Weights of a small transformer language model.
Architecture: rotary positions, untied embeddings.
Training: a variant of Muon for these matrices, 131M tokens, 4001 steps.
Each number is 200 + 30 x the weight over its row's rms, rounded and kept within 0 to 999. Layers, rows and columns count from 0. The size before them is the row's rms in percent of the matrix's.

# v: layer 5 attention value, 64x128, rms 0.0823, rows 56-63, columns 0-63
# o: layer 5 attention output (transposed), 64x128, rms 0.111, rows 56-63, columns 0-63
# gate: layer 5 MLP gate, 320x128, rms 0.112, rows 0-1, columns 0-63
# up: layer 5 MLP up, 320x128, rms 0.108, rows 0-1, columns 0-63
# down: layer 5 MLP down (transposed), 320x128, rms 0.0629, rows 0, columns 0-63
v56,091,194,169,223,183,194,176,189,212,226,224,193,223,219,216,183,245,209,213,176,210,182,206,221,230,193,149,165,149,164,197,202,245,232,203,219,219,209,258,224,173,168,238,258,271,212,212,205,159,178,173,209,200,184,196,224,229,175,166,184,172,220,219,88,143
o56,090,149,184,261,247,197,163,166,187,200,243,230,209,185,186,190,178,207,168,199,156,169,209,230,135,189,252,196,181,198,189,173,186,175,215,230,176,180,228,208,192,256,206,143,192,204,249,149,189,228,261,157,185,206,200,204,232,167,226,224,192,193,277,160,218
v57,098,231,178,206,202,198,198,164,220,221,271,206,181,195,189,157,232,167,220,195,173,245,177,197,185,201,153,182,206,140,212,166,169,250,221,172,180,202,216,212,154,189,208,244,237,215,204,204,228,193,235,172,245,253,182,214,194,170,146,192,205,168,171,182,193
o57,091,245,173,209,173,150,188,204,192,197,175,202,218,235,158,218,173,209,175,219,170,208,207,180,175,212,169,166,162,176,167,139,224,187,204,198,175,224,179,256,215,209,257,144,208,199,185,205,175,169,197,177,234,188,149,198,209,232,194,211,195,213,197,193,217
v58,084,211,210,173,219,200,203,198,223,221,165,203,216,201,235,156,228,200,216,193,212,189,258,193,174,186,231,220,196,123,189,292,210,213,171,175,155,162,174,204,185,225,185,271,199,174,217,160,183,218,227,179,170,209,179,208,219,231,208,213,222,199,216,219,298
o58,084,200,183,193,206,239,187,178,221,194,191,189,177,209,187,263,184,179,221,196,276,228,199,233,248,157,225,219,205,208,191,237,183,204,193,150,179,217,194,160,174,221,180,168,173,230,223,213,228,222,231,190,173,177,144,175,243,284,151,209,206,199,262,161,153
v59,094,171,198,142,186,190,251,186,202,250,251,240,175,159,204,233,246,205,184,180,235,166,164,158,189,151,180,213,204,180,230,222,215,239,213,217,182,201,157,153,173,201,197,242,189,166,179,200,177,271,194,211,155,196,245,185,164,241,188,186,150,204,186,162,169
o59,098,223,187,219,235,179,159,207,233,208,161,204,242,203,188,239,215,221,239,231,235,218,222,163,221,149,203,203,171,175,209,193,264,188,214,160,181,233,206,236,174,212,254,210,143,239,153,221,216,174,223,183,210,147,223,212,138,262,203,174,223,221,109,200,223
v60,098,181,158,221,194,204,174,158,241,140,204,216,256,231,218,179,174,209,179,198,209,204,238,196,219,172,163,194,199,162,186,262,162,208,178,177,170,177,169,197,230,167,231,238,201,158,179,154,171,201,194,188,213,222,184,166,215,238,169,204,217,167,196,156,212
o60,100,159,214,262,168,199,195,219,231,225,225,194,246,247,176,206,144,162,201,209,190,227,245,256,211,156,221,172,233,196,181,202,173,195,180,207,174,207,239,143,247,189,220,188,205,216,186,207,218,181,218,145,191,151,158,197,226,167,162,128,251,239,230,162,182
v61,085,180,231,131,213,222,125,169,233,198,204,185,230,238,213,227,160,203,179,230,192,164,168,160,211,214,228,207,165,159,228,193,181,183,266,188,200,212,200,234,212,205,219,212,145,241,195,216,196,183,254,231,182,205,181,181,182,232,210,191,244,226,182,194,145
o61,081,128,169,223,209,198,230,231,186,230,231,214,182,209,180,215,221,184,167,234,200,180,166,187,227,193,159,213,167,207,199,187,198,194,216,247,191,161,239,219,191,236,228,237,158,197,228,230,156,169,199,212,195,172,212,169,169,160,205,196,193,218,135,201,255
v62,096,213,275,258,171,181,190,208,272,196,272,259,209,225,224,197,265,203,179,181,202,243,179,185,177,166,189,150,178,210,163,156,177,201,171,167,164,215,204,220,196,183,231,227,161,189,248,161,198,221,193,228,188,192,195,193,186,227,166,169,182,206,149,231,162
o62,092,280,165,202,208,157,225,202,156,244,252,236,215,247,224,220,227,244,185,243,245,257,208,202,216,223,192,212,243,190,186,240,150,155,187,227,168,206,194,188,192,183,275,218,194,241,147,196,190,201,191,204,229,166,186,208,187,188,149,224,208,206,151,183,241
v63,093,213,233,204,243,225,151,179,228,177,194,191,233,182,164,174,236,238,210,197,243,187,150,184,187,247,228,200,154,103,200,255,190,229,234,167,221,232,213,250,235,192,212,145,155,174,189,191,230,234,165,199,223,209,197,172,237,264,154,186,229,226,162,176,198
o63,095,221,237,204,185,214,240,205,219,232,238,221,200,198,198,200,222,258,226,168,213,224,244,205,163,133,187,179,190,219,211,223,169,219,207,177,167,239,204,191,148,226,187,196,162,182,231,184,148,220,230,184,238,204,212,244,234,210,164,176,213,256,317,213,210
gate0,097,169,175,219,201,181,222,204,181,189,206,190,180,190,197,135,235,166,169,212,185,161,152,185,214,194,228,221,204,226,208,187,185,183,206,231,200,194,214,182,212,223,276,204,207,223,175,159,261,142,203,214,212,241,178,225,188,180,317,178,234,212,248,198,218
up0,101,194,135,152,204,223,167,181,199,188,206,234,192,221,182,204,183,227,195,220,196,188,175,236,198,192,283,185,150,286,186,179,179,170,196,208,219,256,186,172,149,218,209,227,185,201,120,229,183,190,176,183,224,184,174,187,196,174,243,181,252,186,160,182,177
down0,103,212,224,249,205,203,189,225,241,214,148,220,180,257,156,160,238,160,205,176,174,271,231,214,184,210,147,216,250,196,226,236,184,211,172,214,140,161,222,203,137,231,191,179,193,188,268,171,194,182,172,181,184,182,186,192,199,211,171,181,128,240,161,255,181
gate1,111,191,217,162,186,171,185,274,190,197,238,185,210,164,139,233,149,163,218,192,184,235,239,227,259,177,239,141,195,289,186,242,160,208,147,202,214,167,212,169,225,204,196,143,215,230,172,215,261,220,141,210,161,199,183,231,170,182,203,213,228,191,242,237,171
up1,103,220,168,203,128,180,210,221,158,209,180,221,189,221,215,169,217,230,171,224,174,154,212,184,250,215,194,224,178,188,223,249,216,164,217,195,193,168,238,203,195,155,231,198,147,246,206,222,162,216,171,232,243,192,206,219,212,247,204,219,223,123,133,143,227